config.yaml
num_hidden_layers: 11
hidden_size: 160
num_attention_heads: 4
num_key_value_heads: 4
head_dim: 64
intermediate_size: 448
vocab_size: 8192
hidden_act: "swiglu"
norm: "rmsnorm"
norm_place: "pre"
norm_eps: 1e-05
positions: "rope"
rope_theta: 10000.0
rope_fraction: 1.0
qk_norm: false
attn_scale: 0.125
bias: "qkv"
tie_word_embeddings: false
parallel_block: false
init: "normal"
init_std_qkv: 0.0304
init_std_o: 0.024
init_std_up: 0.0304
init_std_down: 0.0182
optimizer: "soap_variant"
learning_rate: 0.006
beta1: 0.95
beta2: 0.98
weight_decay: 0.05
lr_head: 0.0104
max_grad_norm: 0.5
warmup_steps: 200
schedule: "wsd"
decay_fraction: 0.828
decay_shape: "linear"
final_lr_fraction: 0.0
batch_tokens: 32768
max_seq_len: 512
doc_mask: true
z_loss: 1e-05
train_tokens: 112000000
max_steps: 3418
dataset: "wikipedia_en"
Each number is 500 + 40 x the weight over its row's rms, rounded and kept within 0 to 999. Layers, rows and columns count from 0. Numbers have three digits each. The size before them is the row's rms in percent of the matrix's.

# layer 5 attention key, 256x160, rms 0.158, rows 113-135, columns 0-79
084:555519565516464467430439456514436523549494566503504547478409526526572504483497442466472487577578565493495572480420510489565485536491462565519485580532495524544488514489513498604550490489500510499536501516462479529396528496457483544515487485
087:555547434519528515479458531493508462464483456531463421523558611483495526533554540536467546481419503513453428503483512461466421469495572470449501484441459503588492528562481483508519472458485524557461515486537541515485472456545524507464441537
084:569526517410500523491531520465417549464479505481579442465595569459494455521554472452472513544436468541488419549529499527478539485470505414504504519464493529522561467506540433564485518478511549469528485473477557500488430534546536505540486441
095:491558490521511522487525470567498501485425462560517503569525519483478482458517536489489550488432401448442501500485492485486405538451490523444470472491521482477516503550471486536506499503548493544452482522484553467508502478551478530546427469
082:486423465457526469462528464568487469562545477491483477429498492479565510451433497496470500474501486470435519513497492580484584508534422470486515460463570506497585526499533566527463396558475509491526503523510469487475498572564496495490477531
087:503528517543526477463559497497481502444493597530594510529492509627539506490472504536466569484527466537582463582474481487594408467510498504580523539477546497464511564504451505498476475487539525504563438511429498512409513519528463538542560515
083:437487521559474528476510583499450405513535495443488486524458461542464481486522517566479527493446500470523438558591532553492456512478513605567473488498500481492570485515446419475395499537449485566489538461490547516507587491534577503479503543
083:466482481470552527444468508462436584486482511510519516461532419509571476469433498497497535552503562491471546472440523575561493471392551492540508504517477514545484592459472479484506462516544458565539539526578507468584451494526492491492476503
083:509537419514516468452424491534525484592514553441527495474499472513468526525526498480470461536500552485546490556463536467520528477498528465528500518569523492473490447523483481499465483528565474425475597525554497464474450512505439455473498505
088:503493564522482455533484470498431469473558494541520487557402566447557543485506547553539445549467474496531483488533545557497464466512494511563463570442521426488447518519555509543533529546579487482515482471511487594493495522474486571426515549
080:530473539484522470478518417502574516558629535495552409506541477528449435492431522512533499544535486401483568528505490489481455423527497486521499444506552533482467553498466471540559501522466425515426541523449559477536553503503516536490479509
084:476513457497436611506549541455507499478485493491479518545531450571503510442454461491511448558536505536462497433513437498581498503448482520505493508587527535546499519564514532520534486454531527467486566494415483464455549495515494516444406459
088:551505508504608521539498477499453534493527444568498478559452515437499487514462483461513460492569480483415533514564467501454500564543461572414460519530495506413495478487502441499462484439496507517484450492481509587559542458521489461466521471
086:492568476510436514511454502510460516510556494487469489510520489519492548581470463498511529482452493508555434486534476511549546437500536471461502540571521491514473511442518421518522559468517516483439619479486608519463519551496459526467492507
083:532510502540519500507457495471447461517531444534461410490495473577575493472508511534491424580535510525561511443501458459563509513535480453488495519430456521503536528504494534534564431551614522552553491497425525544497445515400516487521484487
081:400505485536478550541431500486569495482432510504507473472494464600477514568534486508566542465499515512506475534538571536475478413523473451440470534467499504467515472502524493503498521504549529514543572493539576493539459489515537515463590427
085:440488488508440498534501449497549445455547411467495482493484510478510438486489455487473545511489432539515540541488508561462481527541470478452529498488512538492569504564527480493549513520513486465513500491497438432540489453552405496539491564
073:522488474622484502498469455453451482501531484468510525500527522467490490512479440503550553455480510523508493512531513484519479522548635530440534496468437538462529473478490530425479548486556486542537498485492633502460494463530537495464478524
084:518506462517532519537509434533529408520516526490534540457525513460550510440459542524491436519466514524556542467505470453512497501512525509528531462470485465559390459529396560449464465487449484437506451565480530506449539472487482522545449524
087:547559518468459462487525535525495496453452481514538492543421419510504540532574458477482560500512457554523424495506497511472484466474482496507549512541482475422529512473525500566518551550496487568494517524543469516419478456470512485584551438
083:486507480455436548517474523500533475546536514543529453548455513455518516505496532492486467497418488548565574524540488465526504550509532550450495477481482481485557506590457471479512494475579541487497519571485511468488523504502517531489473487
080:539514505464562440459518513543477501525514509481519527580471500444519520516498551483399541514471504535536538440498503471520502566417518505527520473515457487492459492423458483508568540520455496506506456499454451495438495485558484474566519465
075:488498524509582492527424559487518539496448538436515490449476476478490462468482518523457503456528462502491563524463560524560458551568433503549511489451542523446506550545541457534473549539516519444511496494498502471531537536534462519527509472
# layer 5 attention query, 256x160, rms 0.153, rows 114-135, columns 0-79
091:523556498464556458535544529500442491534479576486548545543545457450421487546540457452473495493475446504472566539548539506501534496480480536543490458495425513468549424481508461507489483483509538477529518529441509545493547430446491526502521572
087:436472511550508466549513476483439479522637516471492508557451421519515510554446586540516532449592550404564482499465517479542442506460469507609513502544570570473514494495448580491499523450470536494541571501505428452533462494461479489501514512
090:535530549540503436556449606478498518547475552509479504461495465447514512481503569486474458542483464500487501538588451464521620531521511485453549499459456580535448483486571501540524429437466512497547491530525486463458533551510475488528485501
088:422482474443464505553474523489472483443489483541499507473480543483564481503522529434507496439463472448518513593476454507495545397570594514491456487472505465505495498422433432480487573505548430496462476523461442456425489467447489524476451515
094:537401496504443476560466483459438528524599473527460493503485504404468436541413477490520423560555534534520506510441565494515461503517524452515562488441448532508519468524504453447533499510451493539483482516482511444534518523491501470567540520
091:475547482440523543497520480530522545526510561472457548407525484529530477533482503388436551456498439494467442440438478493551546480520516491433521447513420560507509461535487484501477533500446544440523457478456448475548501480486477570561538480
083:450491529468468455437508498514460496556554474494474488496562485451542504530484510492514496512476500532482581497394483461504441469510450483575504572448465475512529485498441472538467501505550477445525533470527525469438514568482511556562489432
085:533549548503514532517490493542483495378434467438567470546504492538511540492452535530468479439454500476431503539510526440441491549470486470501498477497470521509525544538584461485635545554477450576513486586476478525472567545453458523535481504
087:526504446496498529518468522485533483545565534583543501421524506502570462563521422531460495537500490471536529464518534450526427521518488484518454482445472460427522514430493473507492480476476479489494500531440526573507493456512552395495538463
086:484524411480532512532518510503452548505488468547415437429473539454558491536486517487484540480526492622476540526457499515464504557427469498471509512542565534527496551496495466556494472519537551460552462498499465487540506479523475461453478458
088:522483539491534520498513493443477506528549528591531389510482496472474502537501486500541466484511517479568504535450483465504511572494418463513477495469471563522493535501527524515495487542488529428482486554472549531531449567535502473499518526
085:516581528528429477498492524450516533512435523484522491413520466478506534514584501516526480438519460473472387525498484506485514514461516511445470467469515457539472550487542535538535520435497469474529570450555486516511464490442530532483501505
084:474489438438495516466437485525477465434401514483494547504551541421519495522452436493443512422500537468486535487571458474500490609471473458498509457505460494413526531546472548477551505540502479426500529477596570493578480477552521531510498578
081:513499505525463505480548496455586521494483489500576472551429541539517528545459501519508444550571462418485479534545491477463533485474585487533550567485476495475528543549510499511448505454531493488491463482493507497438565541551551489436527534
099:538497489490468490544498482492487508567519457490489501498470532508548430520478508516596484511481451563488590505489472431467491497547454525467514525502453479564578514483523521459550470483516493537548496539492486526491517507601467469479588593
083:472501446422559530548572558471516506483552540479462529452522508520454511534445569525543513520519521489518473512515495461489581464494523473458541462474525435524534548482428574480512511480477604483514518499544560559431527480508530453498469471
078:475489486571479488487527521561463447525494525455526563449423480537499527509422563507479496492540476509452421504518478435473519523475525519519542484491499418469494533499496507498490497515460522487520470513469498481466462427540550473551500474
077:529450577510493450469520548532441537424462508507450472484487520530449490438494495485416499476549577414533475565522570473544562505424565474465442467510528513505474485505509505501572462454492549553427468451494523465520521477505542500567487477
103:546448509574491511507553535527481401476483467551484502536481525474471486496487513510478457477505499512469569553497518484526512507490472483448498497470520436540538478501564506430455442518456434508466537534566519491550498479555586468490490539
088:482490506472584482542419548452517522480565514530468511520545556440491492531392473512453536493495537438487520501535506482503525454436487436425497521501504529484481482424596531495549492522505583497469480437490520547524470516460438530457474491
077:525517525492550503515558525479506534457435519574488450479500443571459492455488445551444471505538520465464494539491462487417541437516569468477495459513529555483467526494521486459557542494438541526429470558520500473485506537483479485528577495
078:594436484451502538555502410555525554463488515509504485507487511479491548477498542520555497566483471529510462522488513553548516479511475506503528512557510536510566525556495499475490534455551480450551522515523592475462472594480531561492472538
# layer 5 attention value, 256x160, rms 0.16, rows 64-127, columns 0-79
099:443426517506501485525443478414423554537541491571499491388467491548512461536555528492541555520522499418488521422569502599444470471515507528532522417504478506524539527479482540511555490521537529519520493540519437404488445501500496473518535417
095:582432521486530474477464434581453532540518553526492485475502487545516507531495520468492490531493493479501491506555476484592532428489434565464516430612551499505471518534437514479471494491556546447484477507523462552488580470450560443511540480
096:502514474494455510465513550489484506542494532502467512508507493514440535529453429517467443471495528476485428528441467484596479567475525487531450500617504529506565440506520506532533512495503434548508423441496431535531525549484467507476485511
099:514520550494504478525465493454474511563516510507489581506520547510531486514568527537542474420525533472570490574467536498534506479524487477441516515557491440551494482482486484578505547581496534563499464473615563445497524524516531547477463516
104:529506514541464445493468442561470511467512422464586528494472559541501442490523438463531539498508516483492525534514520514506507505457569516520481475521563581523493538515519596425450493510518529530502504484519489463490425509497544452478561474
104:486394432509460451474549501559436517492561473481447509541523483606505503537497473501543514485459419522525486510441571510552458433514518509458525448438514461506476455478431431475438483487507505459520504513538454510499494518465592465519466417
099:460447445540488493515506488466497530449519541438476503498452532480543424501451487546547495518535452473556389556507491493551476469486538487504502456477510449499519469445548501507508491496496433446447547550501458489471486506583529502424474464
090:488487522517530458459537463497488524418502535491573555513495501520432450493507572479480491507483419468509501439524514418546482505494522502474441594540432490483479513493482494483427486477528483558474435473452477514516484507548479462530499452
102:469504542551552484486492567438546415519513494517505446533492431502478511452474482498579482522509537520566509540563525516458530394485433445504580415458531535512489596502531418513537562493487465527520479484589528512489485504469562469516568556
099:416500539505544511542499488512522545532518467461462505462469551480511439451515453524540461545538473503493500510450480541438434442509486535525469442460508520493443499504541512515528507388519522484519516470540466462449484453507437421517578526
105:463511494506477432576450446529500481450571455518482526450566538538469449510454499512556449488503494469540544458543452586556519449550466496467495474426497506481544496547434470451459490454479510471535576428543503431475461449489522482432488506
093:472496468532552574505545501416537483426471568517513566425474524563497516529505475524464456520495525436540522430514534534521475476498453501517526481527560475488476485521467475519559484409434502568516510543563469528499514458411466531490475500
100:521496507444527447529623475484472550460577474618423512511504436522492536453423503447549559476527549525504529538543571469515601543532529409488504509523491519457501581455536529468461496453541440526537503511489502496515518510518521590507522449
102:591513485508426518450497503540525482568528537496497499482470487465503557495487513516493544469495493509474480612485491467502560553508555478487530514473529548481543495417431449453487480578460433496416489485417575529468507517529550547420445487
103:566515484501461463543459556520492542557492555556501524501540422458448471560541566498477563483502468550486408518490566426445461495443480477385514462532516500532516506499513479442506502549531518537473431538543524471463454488512575481516522500
094:515484522518533541481538588498473440491567536442492498460508529432513502484513431482499400447428518466407489556414503502492512438490530507577471515474509544508485502501523527491496573484467548426589503491510576475560518555507503534518450581
112:504471541547490464470514481488464468556512530535532497604578512505588527490463533519488566531480518520523550487558502478499445539448563487507468483459501504421467507503493433470559479471523555490553444546548537485486503443539524511559522461
104:603569452516520525457475474554471454516502508553533426525528513563499468464450512545517514491471404504476551500448474458498424563519528598496460529412460504431519494581484469495555523474523463485484415483507530495539504467484451432488455494
095:497523501498511488531525443530437558549494463487482518454501427559500528434526468548514506508493411512569522509451463605430496449440471486541533487585560495517531458441476480427554505462473449522478505564544495486457449479551571481520534551
091:529484533519496511489491474492481475528466407482478498589455508483495472527563582452432489439547512504528540562530487509421538587519494441564509557470430503523535461459438474543566469539481520573494451479468547538567475508464505523545468487
102:525494488419483501505536482457437526518507587422470459489430544422524425477496509472512544512443447512552479538481500507465523490464532491551533504496540518455430468523476522515484542473579535399550540437473531432467516492574531476532493440
103:518472522449427558533548460500523521534492494471432519524546492509450546437490453503502517471554443490450513525445538497496498494477400454497459535418580497427428514497477500538467518468504523494473485548537516466524489458504503552549538529
088:505414455506503526541475512412530494514524473551465454519514456578465428522487494521569475506462605452513443408530495496551556467502509448487467467486480493555447517468511463507519516499530539547538547562566504405538561538551484535507497552
100:444494512456490541475482526447515481548470472510461508520480570499586491547441527513471510437481459470504446521453514561541497457568499486523501462542484518478464498451514454449452516504490542543529485470552533534485470510520510381504498515
104:473469430450558499474406568521555489540500599465518539525499513515546497519475492602489512542501528465491512492567539498493491495484544529503382463476511440466528524561444524424524514466436557576486541466523451500489495499418496512530535477
104:477464493499509375447518465480491492481526467512545464467560489539470476493459536452493443569544433484495526534467498496460468529505439469567514495467534525555467521549574473523506490502483555506523457544498470491529429540501490521500453460
099:493497536546399421537479520552507476505551485474499443510489538425509448586419497492456531518480465534520460542480494489500508457422559470485513506523539480489510531506510494460470445499477442432434454534500495416508467506566495445499464492
102:503392532538455496384563488473503481492518543494416498513492530483533490535527530516499532484489464579622455573507497469473468538456510491516565457518512465517531542548499500484441445490523509484474453491477594533448528517420528471589472511
102:569496470499519443428474459530462588466480485430459488564468569543502478459504506492456480453508513506516532429505567591503470504498494503459492453528473411471485441494438447442528535486505550460486495510541554521571559497501528548518453524
100:489455490575459466495516470494532496423474514455532517526452496541530503536506486514495533476468507539505482415471480517451509499561507552483506462533540528437515478468535499510494581504470483466515535463433506468491457460559529431497431565
102:569498456506500505578476498419483487522562518522536494447490523489538563522495478580498490468423490518489545485481486599490440468483527482422543582512523527611458460521555492513427488524479467485565488485529498472523433507476517494497512485
095:501535566514386403467423520481476467490471457473521451526482505508500483554494538498545459494433506515510471470463453500513504496477567451501484514443486444577479473572504429483532459496514485485461487485474476464487406523494462476503565491
087:496497493479549491484442516415452522493535529497533496462514414502558520476509543473482516527487577476466467463549472558404555547486483553576428512436492502534540483492505458549506491394526480556562524483427491523486509486491483535539518516
093:472598492557423465455533505458515491408500488531515515506491533473528475527500442515457483497466577461561515513497533448513483501521533515511533562498534437590418484497432525519487454493602478517483513489504510511464483504585551514509460501
097:571474511488542483540465519484498510519490517422504521442443620478526468497531538566525488533514468472446523531568535517470468511531513504453490468487519455567527476519571506449495514550498550506527463565536465589517463528473513480527524543
098:496560497471526478496410533508538484490438529611528584524488454532478506476435437473527535427485556569492478522483454493499534516486494489472560484496487519471458547520493482417478418440574516574479485537528454418524476528508550530495498527
119:489575461583415535482507449491525496475485460485515578537506506460477551543467456453460545473504496525527478563489503503486421456497451544520499494529557458462570494524485504524488466506486491421428469491440509492504446499479540429471533474
100:492461570519508391524491494520480576521523469461511511495471523568548422454500560549563451491414514550464560488548493483521494419449469529489506477532566507546532461555505507443543538483503476497526504438533456460452480533481518501521529475
094:527499580476464462556453490486503505539435510518528460550544473471530519592477470500547453512477496446542530503549480477456546460509397469530535464542511512469525549525477579498427523524491596436511506511488467528499475528477468519492540502
096:573432472561486490469502493540449526494466504490501500559505526535490451509502553562559526480481551474440473547527473502536481595501576474545495483479557584515482566565580499505468457533519545495488529563499514511440552486533529525496466492
110:481510540539525484500476588522467502477493517537496463532531461485430548455473492491477457504457521471433453478451528471515503547556484535492508508552547557497434384522525524530447469485573503427490517474516444519460540493446435499521437451
101:459537469481522540453442541473432482513501475589518506500519586424466606420539559515487468519544523562494496489484544493452509518558534531507489580502432499510475485453465537524468561560484552375555409551509514532481478505469440538499466497
104:552534488525457511478567568532530483480600520487467466469560560488463506532508511498525461464510409552502536494458540404524426503462515474519488543484524496531503490508451550479477544492445560432455483521430580484466515521488472479495465419
100:513521432474546474435514504551522520507545492504502506516566470446473522473556428472526537544493487545496534523401480491534548491467460483507565569484485486543514437505503545485551488528451524446513483488482420468436476528538534491420451446
090:517477559465504510550568468582545490532472564414496511516525499513494529576518442442619500462451512496461481396567474510528588462507459500465471539463499485523502510444527457379472529511602473497481539509536507454404467524517474451510550494
114:535499505524528450503481523443510541460557544558462490503545490567472559484520480552463494541563575514412433537442502519544500508506419471529493504433505572552500485558476503461543570503504516551498488477544468463508538527489556479509475484
103:458561473437507535520476523515465559380546431537482523550521491545504535515505515505478573501513547510416465471488504469467499500487547571452491563525438529501580506508529517498526508555462480445518522471450585459496472504530524526558479423
099:461462489501517492444412506488517526507511502531461483534479533537534442456507524473474583543473521483547464422475557514576475526453473572474443532456520443454524491453535498478548458494521403477504487545550534559474545479497440538492515414
089:460438514604466524471496503561560444514436486517478501517542481517517472487551550483530503590490486484561461493544470480466512522495596555501464444493452443498539519487576603525469523531422535451470452527478463554518531541452481508485485481
109:579501525454482445529530487552438503491544522520410513482518540543589466465408499525528518498460447503582477557531531505443415451498542443479495493521498527474518517441482507473448464456477566481502492491491467510499466571425513507486462556
093:519408587484502406432492475437425520553536520489540484521480491455534527536494490516486445563563463483539439450583499533571546473526465472442478499516521479535497462527456471448501519512506459475510470534569550430444469562526525521485484478
107:499406527491516519491475504461520436501561560502539541471501491476524524544521517509509497444457395528454476574525486466567526524498501487454506523498474440474539537535486515456534492543436506527456468453446528536498539545466568499539524551
102:541441468469533478442492499541471542462466459435472514545485547435441535546493480559515484445556474449508558566531495488500478475521499445518518439485564496551459517495532554441506430506466506573553509582446533487450536505481568519504470505
106:489555504507383535503596479525519481520465443495526509521413434595526561529493456485524543504492461512484524520529467405469514507491572514460433530499511547440501475496465513506533438572491517473473523515513522552443451516574521517453509564
107:508461484457530516438528571500520526538514455525509537549498536547496496433409520503484464484583597529526565521495558524529471590501463490429491528506487522493522483490524554455537493442500538501484505478506478494509556530477485566502518549
099:529526411444485513464558466435468576507493532560540467484559487511515566541492432524478461542521510494467527494445452552517547516516503521564536477532464506527479489515484510564506469512562492481541416481475463522485465489460438489502522502
097:528476534529587526487462468575420509487438444433565470489491458492458459564552465509486517528477466471528512562546516473477492490451526537513464463475444531449523565548483423502578545495524442484480433521552508486489497508491451517499507558
102:508463547514509484486569534517509523518573461535528491491511470459460463497443452414490501480482376474484514607484500553544493485498459490453500531473538570512476522390436519551456437440492533561452541536454520446534493502473518499514492495
091:435498489555459534484502511518524483571512477501456569529496495475439486490443516574506503532585551433465480505458492516506458494493431519484520520460445507496468428560492453529564494558472537471536499518487472506540563510463505504476508442
094:536501514517527446498538456438557428468515492512478554502486527486579468434494513460470538531517502508613507560519528512535538520491483459548553551537546553470530488529457511516475399549497455550560545519552595608545486509507480559443440523
122:528466599515448464548529450452487579465504480457471500459523496457446524572545492520492453485517521491481475462531455543545574462504449508536506434407499484549467528516478475527576473482491522497519515467513398389540610485532508508510537460
111:456494556531462439510590524444501499521479538567522398477487527522565439451566537510552456542533476543444477512524460478458506475454466430488533458439545507571523522550503484490492503457569516536556540508597528486484550466504544478503503469
095:424543480562483483455472452518501458499432561531571562537535508529480540443501465505565533449476506505491476483489504568535470528478488523471443534397465528488541445502466527518472475527532530489522450437521452515480529500460487476478500459
095:560453469507533469461574479528502513524451554496531537528476516518440549572541560468379505484491487517451476518467427481477514527521503445503557475508552481506552499533578487530522510558446480521512524582470575526536528471462515487530473456
# layer 5 attention output (transposed), 256x160, rms 0.151, rows 64-127, columns 0-79
096:494527533529483502538565462564487492456514513494523568436533558551504434551515509532541556502580536463465530495522458520500521454592499431510542514536468565497464529486465459508538548461489467468560500519513453507526440569471462476497497488
092:442450524533491521497486474468509459420514496512507482504521529472375486520418523436490478562498546550552446493580495460542553457471454509550554481484515538523483526478536471510512521539482591422548504509561488462481495488522495523497428532
100:513454535510528484492503511510440448448532495489494510449478542471467562473512417475485463411472577435472502526470470452506546548400606504449507497457480473491493410536503492511511479485574576500502519466507534509472530522508566539484482535
107:520452512467467453503476525524529456411556422527504447456528508531567548500432465506501445481489489475515472545602494438463491434512515562424523468507475528510475587445477532428481488511474553489487449487494446475510554480518527475522486512
099:497483445511502430524464447502606559419483511487493532516508538499486478478457507545473526509555477483487450536500497473484489501492477520485540528523534541575477461540529502535490497508436490498532595519466518534440523568416462410531517489
100:488533527543518503443542487504471491473485492542564483486484567485460444569482504454499527475500482517499510540509487482494454508439518484593575463518518484489506561449528486432440510550504572503569508527540560493567492535533450467542474533
092:511447460502467460476534519471423461592542549470548500498470469509519445507510482488517463502576537506530527443490451494524486476485507510509434509559598450454505472520476514516471543455500476488505498428488486531515578579533502574471485500
095:441518435481554521503580474527548505536504435521533439515434477528484436513438537554508559463504508409562500539480457556544510501473592530569522573508521526511448557414436487473455485488543463543531483544420437514519519496504459531479479458
101:559485505450466524458493532482499526468511514492483460486520511549530484510498566549482457502467530523542447496528492480542518502561471466504477434463451502511491544515554463468491512493495506495409473469496463457463489431505506543485613554
095:474461528489477545439488521503469421547503457437405507442513505509547518487444478593553452436526456505410457455520512532605482474524537481506439513447510522461559518504463529579507513511549438521578516494556489474532503445509415409487509435
100:517563462482530508465504541426502432543504452436483527611551520542513437561485517569495506484497534569588549481521509554524454446554511517490539485536495489523539531534514524525520510459575512524465475442510457564542569557531451393481472551
095:439510480524518500491496521438497431464450512486498522480491502508465532516531482483526497557406542501526564540455490448523436605531463468593472508494585551575454518479537455469505532477544476469587524491501502517513493430535506514543417552
099:494529481488551486522609490536503528484489530486569513508551487532496479501469510480534462482526487519496456452526480412565477561560467553435512527550513548537448444530500477494485545493448530542442511595489519520538479487545544612448504533
096:483522542535517479450515445520528568470475462507503433516553530461434538481474397454508552520473484476538506539462472470374491431553545514442472479494520497464535380525502528467519431510451481508405470491488559439422534474453522546532560541
104:520473488500402441561488495528518583413476518490509516477506523560474530490539459441535527510479525477547497474534479503496526423484489547495494403442465512562524541442498534491463439495451495504411533504441539471474527538508557438422427493
096:499468472437539500484524552412471455408520529475572443465540490453523519465540572549450522529433472451434581558434504516545521500461442509512459473520498499487519496488450552498521485553502484504514472462563482446514482483530521491503471581
111:480496478483599498513496486536544549489476484589512560488494477512514521526485506528459568477496550514450531509598489509405457435546501444546555457525550536485447546512469503537527565509489508495392485496520439478535496472544534536497586497
095:499470483516531462398474491563499533604482488485530451554484516479473540464562518503580547500432475533449538489503465519473429410465533451541528508521515476479425483515440412499505512547515447549446507534544489494575519526596501508534520518
094:529484504583507500472534544528423498526563473456523466478529451543482509446447455539504478524536504521528513393459525530515471535546448442535459538479467531556532504497537516512445461500487507496559479558529554445486500512550512430506580482
093:511549492553470489509465530611480535527498517650558488492491443499486507551471495480455540522538480563521533495496457447485460520497457474526541511459453517522440534426482539477493392507511452473499540479427537466509470480472456592497524511
100:467451501484510508499529492527453479540515538535545453492561508512462446501469488470522462506525556465501456511460494541476490485488511546439516439534496490505548564456490494506468507495418423494572558513540538515476493517482525494482602443
094:473461512574514558511452487495465573555497511505429452505495502459488550466504530499530425495545496472515510500504480555551447543469533492458562560498489462502536487591491520458472523483472562578494551588535490470552570404468493462452491456
085:501544506419475467558472513449464472481526560528528486549463519503483482560493453550479479489565500501460422525505520484503509473542516458505543485534544508542494553445540470489575536455527502515460551537505476532516485509563470476481481526
100:547513512515511456516534496472372424499604544487541444512475492499563476510531547562567445460488452502437454464544496532543488496385518483530516538497492514515524538471532532494491506552489475503488480518535447507542441488525429400525511571
100:458507457470423452486483537499550559468457525476453551527495497566563556470557463482505555575475552407440484573523495492434457492501435483559468466419560525523481500435491483533549483472448574540442554492473507496515462526484509495565475537
102:564555409538516531495501532566513505582511506559534554556503547469508527485541493462547548447490428469506484542529534501511484566502497567609504544494510464505511474531504520533511489551454496466583566524479528545523500512458514564492504517
093:542488531509566471494533510492478472520516504437537508506530489598462492435513497520516611479503462490456416477524506513539524436455573493536517491542535430456501464498537565504439494479501485479382456510439538548471530554548506428417497514
097:502433498534470458497550450521582497513540492609528452519510498532474508539492516485453467485509513513481493530512477405479500508462436536458508447533456500431508541520533524442460493426449496427509542499474509467479399499498505512505557505
103:513488471519564455483502471491485554531515530480561534411502472526471492536501512455455530518459524532533520485527601484498481544499525442611513496541522447461473519521477560456494484464518557505510529593545499508531527535549516448531435569
098:522487468453453515495536459556526508489431523500504440451533503492506374505526546502470439485528508548566493452552513500427511428477543509491502520525538470519540503401528559443556509424522428506547462487537520534484539480595438432478546530
111:504516519503532523495537486494496431494535492466531504528518521495547528464519510459458478536452530500483493435444481472487472558509462500482429500497539497567532516538521484490448505488430497543487564482584514498528545637515528449525485480
098:516570537514521491540522511552509432483499490538464568588442482553485466489489495515465565491516486492492503505442480561585527422472487460505438401501486521442425570548515530492523510528500531438488461544490566513498429521478442563471553437
086:499464453459548502491546523513510501499482510513500548490545535464565509509558446573537516444463563443537574484481539509520568551576438517521552493429472482482457464504505507519595480419494528473447495504536493443553444496522454590493529411
088:489467494393510485465519493538447528513598478522482470535455529611546385536488506481454542481481497520522520520494495579569463503502503498495536517543531542506534471482478517484453552516427523554547478536463488509488508483496495496477447468
093:491479456544423456520469496489490421488495542474473509463497558535500519519536540558488516565507518449484494499474467478508482488491462452540405495440511464520503474534517532470557412538498471460540518472519530455547457566452446515512402432
101:534524508454521445522493484504501511469420432521483472541474486573534543465476500443453544431546490420510425537526629471554538505551559548508541487534464535525506456526497518521480583476498582537460458533470425461455525497588518443461524486
110:526497534535446479479494476531588524479548470515610484514468522446455478497503475468498497473476471520445561481454496549487485460487486461567487494557503452436517496580518553551507488493537473464458456535530557557457494526462589472490541478
101:490507537480580447491540504468498454477476516486494521477563497495533526516426513551523481475523531492526390593542533438566511504440467479560438480473495494551515594553525559511500523555446584448563525488466435446492532539468490480457537518
092:545528495518500530499472466498563607448544529510504491484516544484512500526517543478499542453515485496544467541519472509460534478467477522510473536426450511501549478523511549463521515506456497463485508534470486574426469487490602449447509500
095:513470478488474445453522478524516507524453483525491487524522521472426482524474507433438421491543525527470472521543494454469525540539475505533470427504582528540469517518491534561562511486485436449481581452487454480551507447543471629575506494
103:451509534500547508466482505472491528478542448554482496495528534519498514517506534454543536484482591457522508563509566481483533481451537518425530571525490448479512462515521526478504517536502505442461432448518542532541523447553540477491496391
097:458482489484529500488520470560517482498482499504473584537551471428525514477564548420513571516423520490504590467476473467462515597438496510451490455477472522470439494522479491482497527677491477504494481480506540511531460504490492470509459466
100:518457486511551453441540463550505472495545481451479506503585558493434528508481487526497525536451496445499544500428494466507490481471521535527482539532536564383533508551446501497445511565467489512556508461448526480447537503548529455511382497
106:505525510447485499450463558547526501436497518481496555543455482448490508531453504460472496509494537488485591523484599596536529470489537466406571545510549475450505494476484486503456511502531553424532515431473579530474562501531507509564518525
086:505480482471494487538532454454460523465489453466425433457449476476440496528459504497476459468572441541507514495435480521598616512544542521493457527557555501495509536470498504452548554429561538514512440521528484417498426459475511551507485503
110:446487491501466467487485502445510471397501453530516532477483517513566513545569488503483505470448501452416485534486547498466505493477492480516523467514411454543464504540472481491518459459532529503457498465523543455506494513501473479505510498
093:509502500481480487534461453551569504446468483496546558483510546408530432468496439534550532509483451473445503434465504524483515459492552485435515433505405486488438508527466528450554438495507484468566492534466564529439481590532479479538488477
093:466538460530535514543429414525504556480452517544447512522476525499479457523503478482527475505485531429518528422476571508501406497402491533499528518499474415507481559538506431556499536497553602516507463432498420498545525495420466505494456479
087:523476518568478487437504477480580471563492534483450460455509528480545512520503471484475511533508504410497557481447474432429471419491507436532492470559479512414508447515508516493509536530409401494464504489535481485532482498449493597494458431
109:548502430565475542430501537519478527504523496469476476543575467507445480546534468527524525494491499521481439554492486408456458487438499469530410487540490520515517536430557572469491457526429452470449491527497465470531514561567510511452479432
095:579520509541569514557479417509482432427478486521501434506510492548465461471512512558433568474563537452583522468570460460509579470515571543514469468519523485423464512503509488524511501478513575481500497487460427519518470562479497547537513518
103:509534535523492428482546426506505508509521498496616479541485513442510489470554538544487510503526446469466532545538557504458461415473494525531450493503554546464458541523498484470527429528506583493396556472532433502464460483533594444492547491
100:565509462457460484568505472550458499540445421474541461473505461509501472481481495473480458468482523503564519562550515489483476568527453465461482511502448470520507509398466510481476462460448482497471534509530557511490525501479470463550487532
100:477446505541423505548485480493469540503543506444539425515486505455482437415540460503478508518560467565512558485486413519489474462541453521480570519515509458441506530530550492476532548526498509458465505623453517479452538439502589521539505516
102:470519489483489533485541518506512561521512534490447464509545500520456520481478529465529591427415475554508509526493544475539470573511446517517529468559532534515490469580419496497543466509568582532491519516422500469510483519534493532533439490
098:543466491510502537549484565502463518419510493453471518524482510440495494475530535504472461445508511487398523509507461478489518585471456503468560533460564519543524501508470403523428539561470494527507430610539534490534427482452543535514576514
098:469497458517561562515481514536524533562459461510513506463579503538495442451482536496496517417491471555492410523473444547434506446498516456579479505484502500446393550435506479551562478503563508455422471545519522451511524442549491421463445449
095:526521498507568522477531533450475543526545426410470468499525453545517605486462485495544535535481470471542480536524511512504471531513449502496492576527495496520566489458463531537479602524482463510414570542486479539547547494461479427511515527
090:485474538496517451536496516432460468524541441574447531483448467492585557513459502476473488532517582457453570459527491515521529411505477522512505492460463483510517466437464547427496476539511413496502513439591544478493518494499415559539376568
090:485554447551553501480529471477559509557492484563500417493447499479501578475486531467517467510490433521516462531504517472440428549483450519493522533504539497533524463557557566519450481483525492525518496491482511504463539521432554636521493492
115:533543573507525550553464432497410382535545500489433486479544447515507516529518480493531448461527512522487465517525526486521506459494533525573483438527462497475514475540479484454503484439499443516509545474507530538476461448470502520406546527
112:523415549455526485485510519453533476477494507481474554405520460485564552508514476476443482471502483493518511541570458469505539457523453554532532439489464493403490494576474510531452556509481453490550576429479455447538470502513508557475603458
097:484552476514468552456500458482554515456530479537483569558428494481503545477514539429499509478468520513460619493476460536556516413505495516510564528513527541494476497470513543481449497499624457504513465450474453485457511519558470602560475531
094:535512534490514454521550487576515444481489545517575489434472505503467587550568524514493466555450515552515544461516438507465501518491446466555444583512526517482476482499468447434554466477476472437506513514489563471535510451557480512463471593